Each number is 500 + 25 x the weight over the matrix's rms, rounded and kept within 0 to 999. Layers, rows and columns count from 0. Numbers have three digits each.

# layer 8 MLP down (transposed), 192x64, rms 0.273, rows 35-106, columns 0-63
505477514486483502504449540491495480463523507507490463506530499489496495554501471481520472507520502482488443520492484528498463471494533542479471550480488459510556491472496497483460518498482516
518522467499476467480492558508473494513519468485619530459521503502517504495479511517479493490486486500451501526522534474479511549508549501520466518484457500498499515572501444508497482498464477
483479487516476441521534490487504513510519479442477527506515497499497460447468514515476464452523504525539514508532522482531482554509501476469472468518479518517528479475498525456485525514492461
496480513523481477519486504467502501480490515494490512471527506490444517486474520550494501506526515482489486484514508451485526528456450453465487511516485508505458497534506532453457447479520493
528502496515492503521482502488501540532478488456501514508515511516506539530475506493516480503503548499549483473454460510484541482506486476524523426549532502535481473519527472491493535529499525
494518498478498482493479502511525454461450562497544501520499482523504472517476547488471489480505524530492517508522539477473509510506489536461471483515495482514483475498494533513451517519524502
490489490484523499494488534512535483529469472428464529492499511526501526524463536476522514513507483493523519497495497527499444508468489484535524445540496514522512484507501491501510507510443508
479527514521525479498517474458491509496544478488500513482501481515501519478487531503556448482496450452523486489492552511503483519505473526503461429487507494511510509470501518524528513529507511
514473471519466514534511470517484532490457506504521503464531485459467535511484561514538531467475491470497521502490505489475549501546512504533543528494517494504525526452470495506501498465526484
504502516489514507514505463527468481514526475499475493496479498482542536508496436511479537513496505488514499501532455468487441521486515514493491460495513472429531543486514472532476506533494483
516492493520474517497439497536479517494556512511495500511470508504487481508484519482522485480530570526525515502481484477524438488492492492542486526500449446520489488512501495470524478526480529
483518456466473476493492520499528497505510475542478510486478499500467512445446494457510464462504484515502541523474482525515534541500483503471486488535515515502511522472458516444482455533513551
493524475520522530520508490473531489516586515485497490483516483489529543505540535471483501486482489468525524514522505522536481460523507434511490465478477461516510515484508537488499512494480502
560479462533506525508476541516516483491506473457540468463534484500482539464486523521478535503526530468491510514517494527481571493480500501496506521533497484487517513541462500468497461511520445
475464537547522482561510497478487456509480552495480524541496469519523485473496506505480511482473479443456468460500500504514515458528511470518526499511496527510490483499502476517496482494516519
489510478494491488512487576537514527524438497518468473510533524466476503499502469524501501516506433525510462523493517458486514554491484489510444466481531504505470465518489467517496534545480514
504505469471475513517481501496541490531510496475478518533517540498491519534525520478506493479505489515512502502535495507489533513471523517521500484479520525481494497533470512525487528496537522
501474508524496523463512481510458543507494520520466476535517504485520462570513531450506527489496503497442485502463456471519469465505492464503471485517487491508442524503534488504549533521499520
532508495504449478486462506514478524496525471486497511498506506518484473475483506504534499509516494491486470505524517458484478522500496523505501422504468461495518513515497463503540486510505516
467467519484505494492500503532519503490479490561507472493546447459519463517527478503458488477521491523473471490504489476480474503473482482493463509524488497513518496559529502556499509461494554
490489527508507527510439483495494504533516503514499491525511501497479505516505443512510506511506493499507480486525474540559507492470479473504470505529534468533510492495483483501472494540471486
455502491556504491513483492475477516480495484515503488502494523515495523508500528465499501516474488494500507508506489544460557469461531466516494570498482499520470522516493498497491563471508447
485462476502509460505527479504498523509527481493499504504491486501506499530494472506560480476466520543497484475480479469538566504473500480480500546514529490464508522537521537473455508515521506
467464515448534503516521524475513513495511447531440496462538465476516488472510474484496514509501520481526534514508475514457487547534530542504535577482518545548518532508472509500527523474468464
496537507514512513476538513512501498488454474500481504509496484526523463445487524456458503509494508484535485494517468480487527495485505496524536553531523495541480485513505501507468492480466486
534509473528495503519504504492473529514480477486535514464521555523497463540505523500504513511521480516496509518467502462463470492522498508506514532504496552498459486550537471543508516493480467
521509477481468549466499521531511499499522546477483505465446517457525510487494502505453497510490499556525497540496476531432512465474463498554474500501496516506501530468531495486503498484492526
519471507540460486489493482470506472469492522507525504531500502515477566502507453512509496488545519470532526539464465504500484507518493543509498496485535530473507516489538501498470570522510490
476491507506497494507506487515487497504509487523506500469564471487541496466524507504511505488516515515534522509486492535498503516505512527506484451448474476506475534467474502476481493519523533
536530511451521484503541502513495531527523506550550535544470487476475484490509500501541519481493518544480530470486543457523475473489504491476470485514557476509467475510526467523504489546484516
492482461500497478505501487441532500454487504535542440517511523473509480479490518506535486528486525531490495499516499549529527540523525509492471571496498492492502509507503541505544486485558508
497498526491518460543502491519496486532508528492472433509540472480499500515491505504468501482528497489452458497496520536462447546502495465536501495528507506510457514501500513511535503499496490
529545479551494484487518522443497513505501500507483505469520505526516548499468478490502490470498517494513549459507475476481560583466474458468557557490526503461505529501489544503500516499475468
516506496487457549471516487477498522513491496498518531503494496519491509487475540477491526502508534494489501500598506490460492494537526524522552527472464499504501525485493509496524528538522457
497489487513483462482460507522485510488554516510480495499493498471536484533486488480524533498499474507465485490455533517526521490521500507516483466534505450552477447481499456481522518497494499
530525491549467463494494516466488495475534497501505501478510449514520476475515526498506484436455520471523505503516480534480508487471501480512478511488506497514482487466515509493516489515487489
491506520475480482488480493446485487484503503482493500478469494458457513539487449489523493491518538509538505501546506509497464540536496530542493501456491490472518486513488476503493468509505475
513516517495461469510520472513485481514511512454505486509521483484488519506486486503526506528496509508496477513491517524501528524492476506490505472480501438469502500498505532487524451527510493
499469485542519499536481521498542489468500498525517499487535511507516485525466528467477510479475538498490571538519457499474542516527458477503479505504478544504453488506536519486515514523436483
507498504526529535493512492497463504492483486501511485485491504511511490502499512525530539450476491509520471514505559481532502503520529532472545543556477520497501497524497446479484471436489459
510535537481456486535511471475489516484514460510501510483466529484503488484473522506478451518518486506467457491464470523528511485519498433461466490479458497480455504514512517474442515489495501
547523531504535477479502526521526534494522498514516496516519459508521536510461504471479550488515535483486506470479533490553496495487521480531490492529481492526429467512488485511492481515482551
552506497475483509516520468480507513479514516512467525535477496464538534473509450510511535488515519510519478485519531539500491459471491487467497408466510509475534496487496462468507436512484570
485483468493474477479475539536525486486538463536531485451514502512516522476479518482484498486495502479498483502498491501509477482498489524472466463506510479496512520501458534474520502490497526
496506516505503541581503482529512482461473507503497462492486477505496512504493501523492515461470493473504487506530517475497500439494480494500457513537563544479536531491512481550527549484541511
509485496509518469467505527470459519498491487501494506497482491482533498507438494503500484469515472495485522535550533468476496540456543509495462513520494505467498471469495546464504478470467488
517491464470499497462455519459492533509533524540517544461508525509495487535504502489504535507514501499531438527483515498468492482527464528508489524507469521499469528521543458502464502468479528
474522528482468502476528492507479504532489462511510496495503495499475500491543485498479512511481479489472501521530514473514457501467524517502464466479520510516513479465449493447456497540492500
535452559484510485477494426484475485519489479518457522533533476509521457493512469513499470500497538490507546497478496528535499478508482493483486491530487494523452551485494509514473491498477507
514531487533509503508520452472523503501507442513467555514511470473460447548518496497484510480474484478529460482508466515551522518523500492464494504482486513513508504476510492500446464463494492
525524510498505522529518507507453545484509490453525496553485524497520497531540488548469472527492473526481501523523495482476533481464490504478515513454508475473517488513483453519474462486494514
508452537491513501563535467501460495495497494529511500485514487466565481488513523504495425506534497502508570478513493496539508464535460470559503494503482540499477505484468505524524491478520536
515484489532501481454468474504536512481532476489491480482495473491508531458488546535564546502483507473503468490479481508504495558493514473499508512511531540488455504478495497543480470513475551
486467517503499512519497493513495510460532526522485524463482496511477487508494411507523530510506551506506492490518497515515535503489518528517516523512453492507543484473479490506455518503493504
495461500513576521470476502469461515455450484453479531485445514512507482513527471527491539510454504502524488505499501526475498509526487500483489433488513497515527468495502481458486481513486529
516470509492477518524475522481514499520541496489472510470486511443522501550543555504512489505507519506475535476464497523513471505474518523483518459498545497485532475514498506500497517533452458
486515539483509515488466500506470472506460484482489500507507495512511508513574552515510545510458461486528493512506497495498505506511515508483514507528511546528517482491508483491503476477517504
535553487476472510533510501471489474524551476502455493487471522470494517486485495494516470509517477489502499512477474464515506493504519527507507492479505500505493534474454527502480477527493517
522504443489550506484491498476469544541444537506471513542467516482484486497495466479473501486500524546527520470501505482529526514524498494505507509465466488479454449543511520519459469550504440
508485512522493504501457460464459514486481491508493530468463515484458462529513466467498499475537526532514487514520496459488463483482492492538518510487493523499500466487498490518525521486525515
524475490509467490495498503494486511487541473522504504511518459505510517446526501501524495527492430504516507505497508485487506469481455529467510515545506483536467450505539506497526471550476556
473491494493461518491555511506542517482484506492475502497528499506523472461497572494486507521501509460487502487494505475473485500531502505492560506463509526484539488523498557515471519498493504
512465512523473487501481492502448515478502515503460491503512484477471494529520475494528496466518502512534517495470482521457568526497479499481511485535481502481520550548511503461534568453503525
504486530480483516502484490495499505513521493452419480503512515498481503519494522524491484523486524505508521581484487477465473512524468533456505447533530504478508506499512478483512515485503518
471523520473489495470525495490449487542460532476509484488486468489518508477481515503515521503459445475495502518498500511554530507451509486511483479498451489513472496425505480511479497511504457
529532494493500503496436527476496514440494484515475497493488504489483541499483522503484523490511498516494518494467509509498419445536469507500541569472469495485478478501450507487508492479500491
529484498502509467523491505476474510511532545491462473487503497514463533529435522573503527589497477439482572521513471512495567526453520511513551541492506524475498497519524467520505508469536498
503463469493527483444459467484493505518476501505485505510558502485483483472528547523436525481495477522480531496551503561517487539461503464479485498498488462467501483527517471496503488494489522
474520507518456484525508508489478467513503504500523512500525451491531525506469427507517483486520490502512520498525499508528467515512537505512513538464506485524532505454487536459543474512487501
450494484487530465513509469491518483496525456542551519508491494473519475475548524464475490491480511507516484466499477489488484528531491517494503517484523474512556498522515497483487472528476496
489581497499517558475497503499490521450519498541485519466502488507499472432520461534490503491485527479495503504526498450483559487503493468464481475536522486508542484476453491529499488468513484
525499496507511502508455525495522491495506484533526499499466492506530521457500386521463489543548518509535480498502502505486503500494496486521492455506501510478489515520503492534483513506474506
# layer 8 MLP gate, 192x64, rms 0.239, rows 36-106, columns 0-63
507532506520498518473437512486487467502490481492521486533507512497453473519508490536476541552492486492477536551482534494432501523478492513521514480473523453491513504507523478509461505473515496
508470525448458513484510529481481545503514490475519483534530499447477521510502443478492471522505485511530505497488527481480535493469454453506469505512517482504494517498495476493537453548497485
486521503482525504479483487455462489508520478486522514509488502526463478519498522519471458483480474457495510489537523515481509482504519465498490515502491478485537526489495484523517503501493512
474515487482482551474503482471490516550487463481490509481497495512515467492475473522467520544494494555515485469463482504449474513455524525502476515465543497481520470472511487552508524458532504
520498496471462456496480472472525510500519449505518494482535459509514490486525529477531517455469488547493509490489505527506530476538508486493511503493518494498533563509486486528483493518477492
497504489511487461521519555453551529502466498533487455501491516499508508490492500498484538500487516469502520481513508493502471510520508459516506468475523515575489507516433473512537523509495493
458512480466513497489519485475472518475514493547500539498529482464463483484557486509525439537496482459508510513490515498451490501498489547519523507439475481507483516495502468514488515470514509
515501509471472515454496506530483565532513519471492515500521508491489487496515517537471500520497500476501532561506505471442448484492498559512511466514558505514496529513533525459509521500526515
487502538480533522522476534507499480451474524509507478498509491508511494505452531475479504507510466520511495472518485513493450483479549514470525499452484473484530519503506459513480515460524489
488448514517531487500534534506535495506532467520512522545474460502538485470445470486459547479466485494448544505531491520502482494492482493456506524467528490477513496453522493524516450534471503
551502536498529508544523502491480518523479512445515506496521493499495502520482508491574454513507507473544487516451470520507512484499549528525543501458515493513538546451495482508528511464489514
462458523535483488523540486430478488520563510503501497477487535502511497510506481477480488544502477460489512511502468493478507521497526453436482491492509469514519462512483499470474480515515496
491495492497541509501474543515519472524491518491516500518517497505530489506490486485444495459464511489527539517515493486490459494497479516462456486502533458486489517504542515508505523511487479
497526531466516523514473505476476524534522503506491487521481482506465489482503535428494491496458540520501553477491508513513519527471521469487504442493521478528491478488478463494500548473463493
516524515461490458482483528485500478469488518530483474518562528509479532439498485510575515474499447552484526481521477493511506543506484477500514500520466489473526499521496503489486503532499459
506557466493480504496519492512499471452524469464495481505527517509484545512439493466513465521523488539523527482492507460503466497487514512493526531485490479483471525494498510497501503468523496
477479518481503481460504492480527525477508481462476504472496469516515479458473461473485550534502486517525489534517528516487485534487509501511535493510523505493464517539428521506513526489537450
502496493472450497480509463507491504467472500480505520509518473536479489491526507486518497494435472484488455494515465495491476484440543499533540522460477519479526529486520537510493467504501466
531500502487490500450531526484480503535470517481493499499534483493486553485516479498545505500470488454517533515502536464494507522476534495531525538487497463486491526506514488543493487515508513
478498508541472503526506514481506511476465530472489511524521526529470535509497512491450485525451448488510507520536529517500502495512501498485517479529540470517498502520485490543492494499530507
495462538525512513491532502538530513536513496515547522551518495516498509484476482511489468473477496504480490506509536473544438456471545479498523518507480515470495513489530429501489548480475477
528486525555502500504482524469463484493511495465505497477532492457544511523499440479492547491530503493478503479482471466462484457488566469445494498501504516542497469464519495500532534495533497
497498519517457524507503507486492515539453473470540541484467459521500471527510475500527525528500480484532547577527518557502484502505533510515472516533493517495480511481497433520477506455508501
515504544477513528530466531502511526476473529522522496509509471506474522473491483545531508485448461466484495492506493531516461472535479500523523544469528503497503501531503494502519554494495509
508508522497513495505513450464497517517489530511536514491505477533464501525458492536501503550483505539471517486495452545472489546450477489515507533487549507498491520470483459477494500500543480
490505480539487499492460489464513482515517495497533479527492443527459484472495497500486503502483525459474491533470451510548491507464526525464485489497504527510527552495486500473484463507514476
478519540507498521484457467466497539489530479463543465541538478502486513551497492515480507462488519444474479536481472494489491506503488537500554497479504478480491512494475490454519512512523467
507472515480516522545507501449504461518535462509501512473497497498531571476513469503495501524480462541505540487534485524507524475518522520488509521482488502539485472526490502498486442503525508
490509562494516455462494521471480484532514491487479532470521496516541497477489503524522502503488479527516500528460518499514520456526506456492552481484515497516526495477505436512529503519523506
452545513502509476502468522553511496498491484478547460488483508485470499474450474474505473482510475476509469468522508549536481473511483505505516479559497535509455515480490493514532486529464507
509548512477491515516476511503545469485497496499502535515466440505495487496502507499527493479479549546496505514513517508487485534504506506461521459443543437551499514483473483491512504500454527
506522514503494512537556541470477510534494506487486538509555461530515519520466487500508503500500477486500546533515470494491477472475493505449533480455477518504516509512471526510485506497520525
502465539457516526504504484471469494507485492522497508548496522522507500547524490537487516533520480469533500506455527482499478456478466448472508501481489487492527507502450471513497534493533539
485538478483470496427490497483513493505533510494499434514516493464503492507498465523512533510479509448537497487443514541523502536534533491520455494471511503512497493489495518488499534524549512
493539525518479514478527498503506518462486469551494552473509514492464490526446472448487478511499476474518512530490522465470528474511494537525476501480521515503474504491478515511536478520478538
467481525489501485504489487471499503535499497479464493469513479521517486471535491451471453490509493520488517487476510461488468475534489491537485468508443509521496473499506512508468532513472464
501488514488466440480470519538494525495517515485484527514513497505511426485524531517492509496502505519503506515507499487500457518437491455467512507477530502521495520521504494525496487535510443
473484534493505506501494512527498512487505488487528509492522511506457488530440455485492540523508491503475539541492505508483476469497540510516470515493493509544479524531475500499493521476470517
485497524513450525493472541498501474527452506520506481489516479450516540487480471496454518524513484473495509510503523468483492442453473499489494515502505474563474516466504523482470455569531522
493537500444535539489566510536532493528483502531499528510509475491525522467512502534510586518498469497532508483505473529525479462450486515448480491453487483491523552436484455469471499471477463
482517534516477470480477530459477507523506484506542475506528525470465500484551518507514496489473487462502456499460511489517485518512499485493525495514534527488584508535507463531470510528557529
525509531483539485508461466531506500469530519501501482491504495473496472466438499495464505555524492480530537506515542523474470480504471490488517457496505525501487534515430510533500516531492504
479500558532459475556470527481529523462518533466503467467511504502515480527503457521490493471484487473507493543499496520516464511500511482486455514477511541493498518547486490513475506479495512
513491506497512466485489455494458444476486454464546497455519436490504472542496492494475510501505529507530507484499550512453479448480573521530524480448533490507491500517475504502497497546439530
490483403494511454473488514493463457513523516480496494498536493533503504494470501489538460465512508453497502475502533504492500513488518506493494502490473464526522499452463487527452481452501453
527475464496483504503511518505486509496459473515530541455463506530486470475506471483526474511500454484489548459475527493492488481498525481519559480460513490504516519491488466538509529523542472
473497537503523468480514490483543495465521490453480499508501493520508484480465472465490520538507515482549504535473504484517499530499532483512510481468480527502499500521471568481490531497487473
490512508521485499456496524519462509444525495494499509453543474494517548488449513483547512488507524515496518486492537540456506538483488490529463503488495488531508470479513510508547499488523515
491477476546475548496501482496509472530474515500531549483498474524460466519504487530471504518499471509482509514540508489505490537489532487513443505474586490501471512488460486512521533488530503
519489538502518474464513493503458474518537470523543478476511512501469558465490492501516490516489505542484508510455431493556491524506500522492472472494528500517501514529497492484477480509516523
487510521469502467516523472515540436528530431545496484488541523464533495519510469519481524505510483559489546475511492526487486484464545483425487532458491520486518486492505464465510522536527509
529512526505522517496470483460529491504491505514526521514515478488547509467506514483471498509493557502509529533532469495472456484465542476498512445501525543584487548489506510502487511523506493
504484504484509489508476488508482526456500496502486486535536534510529489495497553482484471502530487475486500451518469519523467474482482494465534459534513512497553492459471526502504517544504504
527462515513518494467513471513464528504466484471550523535460511544503479461501504536468453531481511460499475482517499550505445465505532515513459474468506557483502522504508452502525495522524500
507510482481503514486510494482482485529535465484546502467467459527501498463474482511519488500515475483516502498515487526488516516542483446499550484510481468520499527471497502496547493503531479
546561482550466509517508509495496486480497470477475507522518494499514513510478508504477433495477486511499498484505541518518488505496479480574509472517507480493495507501483508478467518539479499
505455467538508513507490487513464497460543507475551510505487503508505496495475498553452495503520487508511509493462513472458459489489521499533506490475482525461488493493473538459529536489495487
488494494463516516473540484447486482494492507482498488498510498510494539519491454465531449515503508503484519497484482515475460427484504514539486494463502500520479544491524533483505483517509499
485493506503474487505500489495484485514534525515479500431533509487500468493499488511538504503531468502479502521499481481489500503468549477521512547503518520484500510513496530497488479446513483
493481537476491476517455501499508529462476522509526506525554482470536487476490472483502530524504499455472551487478499517527510505486522519524477548545510535520522501491514495511447495532498498
447537529476476497480520540461509465474514500511510522566546508515518477513487514504497476518459506494510491495506536567483479461517544487462507491517486493488509507487502534522424487491536472
502490527547499498450443514477501518473546476525528547535541502465531504498478454513501461489469464561471472471470498463516506530468529504557469509513511501508504521440488511503503538479520490
487505489523496506466485543482486453480537519520461494528508507501502495461496512523528458553449467542488515536538504484507514491483501528520482543518513492498484563502532491544501501471491509
517518500541513467536498537471477501523478527505508530482486481490518498504464477430502468524468507516498506500482465527484477486454503473492523478499480483492505489541502466533442558488481539
485510510480535492494538453450483500568509526517511527526517526525476521425534460517524500502510510528484521521503519503490511515485501471502517500476551459536499507496484504506503472516520513
547498489479541500494451500477470497483494487503575532495527479451511492513501537470482462522527528537538486504527495502459497463485544511516461491495500504475491497489460504519500532446496540
479537449508500529479482550500475502473469483502556504490507515480495504522519503491543495500495484537508466541471519497492475497500514529546437454508471501522539504502480509509492480464503510
514457498503521525496472493464547516502514521535514516533497497535533486480501528479537550509540512499503506518493474479497493515459494545488457490496530493506465489524472476552473522500477481
514510501492493466542513508494513478467507521490481514496468469482483493513498525476532463525490507507508477499514542494542446489515530498479514479459497506534476473505540467475506508517547509
520523521477511544447559499464570505472535476544512466474552501521500517480464486522506491489524486530504521471503503512513470489497512485459421515484519450484547480490449468514499504526531491
479486498522507522489503514485538520509491525524529479466494462485520500495477493456490522546488480476478496466501502487450505464503504502576492462498443481510508535530505486502497499486490503
# layer 8 MLP up, 192x64, rms 0.246, rows 36-106, columns 0-63
475511536522528506447480497465482488520505502497479443458504459519490475457459528488524531511513492489517479522502451505459489526513506461466474517490470493491505563503468491516470432528525481
519502494463517488471501515511489471481522511460465519488529513480534520515512481539432461500524483484519508516492465520528480543517500480475488465529505546484504531480499503476510440497464451
517530484509468506530469483485519492506503467498483491474452503517493472467505465528465502464497459458468512472507496492496568503518482480497501511508520510509516451502485540545515508444512522
513428486491506493453457510485466492477508496505506528467525491477489494506505494484509500495490471503516535476524452521554479516525529488496499493533524515555528497525486558516474469494501503
520479510532499527491472506471488484521534481518526479492494489505539511443516489473535508516545511488513471517501520522513504513495520511510544500552491529541520518491487497542521503505438483
504489492461518511525503494524495506503500492515535509490463502518496569489521498488497457494467496491465537495486549482507533505479494498474525489485480500499535467501504516466433484498548549
506532503478470505464483506529426523537504526484490510483529536511458510508504533540515488487430473502529456536494500488503484473479521447532523494512521520483502470504499514486438486494494489
549427510482479534505512521482497537525450518549506527522525498496470523475527528477505518529510530469450507466496485538499527531515515478503518498490497463477491510466462485506470520522507481
482495509517486492483456473483502491540517484520502521508502463470536465487492499507492463511500509495516525537509443543495483491506460495503486516464573464553484500546480534544500507489466534
523509511530501484553472504487502502460470534482531483522454533511545489502493483502521522501502495481494518491490485528560424517504499519491534517494479503486554505545551486457485509482489527
504509490469494489506466510512485508474456521474476529558454544526496476525511467488510509488502539523477519532544498508530441551514511432492538498480529488483535504463501503476491446478514458
566450525462519486464496484528519515493504507505461519477468496502479531497523481491519492508445514501496463467490492506495480482505525506491529488493497492506495503421534458460524491499493555
517549483473553491513527489472519530527478508525449488508495513517458557466464526489517505542500518537513483505528497511502502481533471472500499502506519472500477490523464469529530452561517480
482466513517506488494471474497494505488425471516510543505510519477483494501469502560497521487512501435484492503515484489489511509510437509526510463484494516569494515480498493526473504543514521
492497519508506475511523454507557501496511495534589516459511502495467528541526496519513497484491493505471519491488500521533494506549456471490511516508490499477451522457489494544498536443538488
550493487500525491531488506530497506518498499474512531467507483515521483529516468495462537500508505543548519511489534486514518495491520483519488462461506486485502499498490520500507456490513469
483516494540509482517466505459457560481479494500526470453510483495464553471529535498481533507521502498468535578487514506447491531525476520464521531496496487491505481491509519494512494503506479
506493498475517519541481479518478493505530485486442506489477505483503542500542525497490495458522510502501497442477489545487530523492499534553484494498530545470515510478483514511493450502500473
529476544505472463495471498496483489470494495485509504482500503501478448467490505510553503533553479448501455453463503477498533497514509478543542525496472499518503490488531494521548501522560496
518514480455473570507507472544485496527481486446473531492532452542522489569500493491501503493495502503488502484474510496494511511499523469529493494511469503457462468474501493514528501493521541
475469499491521480477493512522510487481538523444487485519494489568487500509484506502536511509503489529487450505496484546512529489502477508527479535497501498452467497497525503485492472461551509
537466520528494537513504536505463461519527546521528509504462511458484480456497455460502494488495500521469532463515484556505503479488503525519534539474466490495492506526505518539478529501515477
452547484541533560548490480431470492539474516541494500517502464510536502512509531468503447516467473490492513484523506535468484473477450508502518484497525505465439524513452490518479530482513489
522467483525470532523497524466456521503522462485514514480479521532544490530502519503489511529465499479460414488480494502519494461481499491494539469491511507480483484491475510476470487486523503
488532492522550500501481468537507498503504484516501505500506518512537512543489469494518499463511516502500497482472510505535521516523521504485515527518481408486540487490504471515520522511527535
513474477487500512513509431528501530521480512492526513537508443522466475500526471519482485464505467491478500459483511492544465525491530466468516502552534513427492532493496464488488499536496462
496492506515556533514521495512504499547500465535514492486496483523498517516506523499483529473469494548531503489559506513531489470498511514567518543454471504507506464476487476512519506516471527
468487534478522535531435496502484552513499484489536475462496512517517535478517486508524470480473499474488471454477535477497487451500538511524528521486487501542497498473515492465498485508472507
514502474475490497507540526478535488469477519522497529511493526505524449504448462477487532485461509492528496474476570521540485514475511517524472482495529566507525511512510513420461519545472524
467529494532482516481469490529486508515524527506470428487506542523521519440537498526537495497495433541502459470514509526508504544512465511500496448488525474533505493530476490489533510544472518
490482494535495509499478472490508527481495475477497514480502460489490484443522494471507556532516493542535524484516498495482460492522517521498502500504548473498496524523515493551521494499501483
482477495528503528496510508481541511532468515516487528530535468517532531490423517499507494423557504495523553481517482534498544491534495507468538434479484492479564495519450521452496483497479486
470526554461531488484485467542499466463493507471481508441521492497493497481494503522517517501527485449489483497530524500520505509477491520510532534531493476536483519502504559502511500491505482
464502479526522501546557501473524510515510508495546505480501488484464548469492468551525438493502481522495555471523519469481537518496480478533487497513476477503478461495492525469511503485482509
493523475480474516522455528519508482503515486523489535530471501499509467516508487499501427521483495514494467524504503447511485485484492551469496504474488492488517521495510496511508505523472522
530510513493495487509508492518486499457509527494504515482535483560501516480467486503510487505479520495531494486519476466499545492472484511524508508508523524500449477531500521503496520444518548
479458524480489464471496503524466538538491503512534498525469511476495527535524502492476525510526496486492477517476486496512496475505497496523483493495506540507434496485514517488503538518513481
535503493516539490509472540498508524512475513521501499493503516506540510532504486516433555502520488534471525497440486514456516458498478501480488492492513500473521463546469496496509528502504547
494497505485466507502477435506505507509469489497504478473468463489472492509468481520504522519513487510465473477484462521485451452525468551482511485515505495552472515516496516480509469558513482
492539499444503493459517493518502520525482544516516508523485514463531518553514527506520520524473533474517509476493502477520482483458540429445528495459552493508518514503502443474467494523488490
491512525478491459518525529433474493499471494458484478479496481580479468523483544517548509467519477520484493475485524486496517503506461475510508491485530521491486498456497535451472503552494490
459551507488486477491514510492472512492514491564500450481534497504500527495512518522551507513479487537472492511478504466478468498460540479472521556467500523491463548530489523438457510475483517
480536496473486509487522475493498506546479473476476486555530499521484484503520517489529497492521536535505511464521495495476519500497482465536512516465499477505484517500494478553520467483528492
505508487522488491495480500515512497556531495528504465515498518488483452492495519438516487521449557524482490512511455494471509444464526473531479505500515441468443530531501545490488533495524524
493504495490509523549508490498506516513494467452516493507489492492480503500552526448490536496574489508507496501518487454541475513528505507477527477448463532507476509472502500504469500458518485
484481520546478510498450493522436489513469510456468492529450465518494507488527526520526517499487495523447477487488512482477513499505502511494503440517478491496510460487535436521513491502474528
510520520485492454529505502517487485497510467501485513520506512513449487503501491469486507469509483493536555456499501501513501514514461495503496520510487465456507474492516529500435510537487541
498547474466490492487532530489514486507514508466537495475500535526532525428519471513500489530502498528542453483492507517458528526516513462511502521461480524519499472534469529508454522491504501
457490474526477561451549453489474480512518461490530496538502517517456481548501494505475467495444489500506502470478514512494513581516461504498495513484501508488511499499476499534476504471516459
530487503511516523531513480520438484455480524501474533493524474502458459495481473509474495517534470452499519497495493533468484484500473541538489467500460474516524458516505465482491532513485500
480545481447531520481554505504521524521489533479483466480480502544497493539534486547467516524469506484492518537508503506502436575484508535501519489489502507501462504490540484482511486504505511
482554583472477514511543545496550513513467504504532487547469520470496543489495489482477518528476532528526537512494461459506532507522506509508500519509528498518541515528499486496486450494543501
492518459503529482482483490534501517510471469482492498473479490507529499494484527509506507526518504484501545478501493509536461520495502479503452513495516529470444490490475525525502490520457496
513501494481527458504539514498519561487519493463496476511503487550504533508494476470505519514520508511514518516509443521531504505592495500532519503505472551493522516464478498500497460500493512
514489479477473513500487501510512492477464508521519460526456557473455494487531508494506450526506480514471516510518520527497512514475537515487527536506539483500470533476504482496485477499498504
490455487499477510506495488473475467496518506549481459475480545459479503514511471440496506503542501526496489517502536503487477528472493540484517519513500482492484485514522526473504523499517491
502492525509509475500467523452532462540462460530484527486466499529501503480542472486482492493516498469479491496483493521515529502503487504501531516463505512526487502479501500480455475517504499
555501508496513489494515504515564528483532541498482464476518543559489509468471509551560504474547443488519489520460503502470523475529479515485488527490468504490492495463540516520501503495503446
503539472464461486487494527500473493550497509481508521529522506520554523504523519522473488506486535458550508486475530461488504513530477524492510509515490489494566485487521497503480527485503463
486526522462487505506533499535522510534484513503516505501503432466543521452493479472492553502517526486509472488485514488491475462507453522503542540494490518517507512500544501530584480506535496
507493545515484463468531506447474464483512537543480514539496489494509522500490561461489509490477484474511469463502478524482493492444519484502498445521515476495460541503512522521424508522526477
474523508522475475481501490506527517541541490459475456525449535536495511460520530493469476491459520509489501514501435513517494514454500480496473537524528521506522530495500500479518483499479496
495515527528522475443520505491489515499475516478469514501472484513471512438510482494501479510516473471503523494474525483502512489511492463467492483504471484495496488489441456517490493552513557
445493473507531491524517506484504525485513501508501536509497549446494498467514470526461449475498526499510545474494507496502451489523463509507485496519506537514526550488510499532522474498492488
537515447480500462526506473491472532514534535529464501531534503511484487528513482429519479486493502517538484518522478477501461547517465493471455495536492446487495505534464509489524519503509501
530493502510533523546469487469491479476487498528508521518478516529520500485534502502545503469511558514495567553520497529461536505543512501513501484460563458466480509535516481490495480585548507
531544526520498472478562536491526534534520500480567482467485525505488481529540484471513520482476487514523475461501516528496465517466528484462488529535486553519505516483510475475465489508458507
488454515525544495492497452488522473470522505501515469475507529499516500492499526502490499486522486495487515482518458462475508511466506487484440459492495489520456476534512492479513513450520496
498487494484490542479487506489483487496503509522475491509510511559499539514512510483535480496508512499485496490509465477474519525455494459493461485469520522497475451486496488480528529490472501
500483497516539482518467523466509533474470550501509566517499471519474530521462497462493513485522520461502518520460513488449503465520492538509488528497482471548424512511451495471506490494488499
492508516484517511534493501548489503543517532500484528495476451472473466493529524473488483494522480531479517491517488477579505472535509545503520506506515512527506493512495466516540484537483510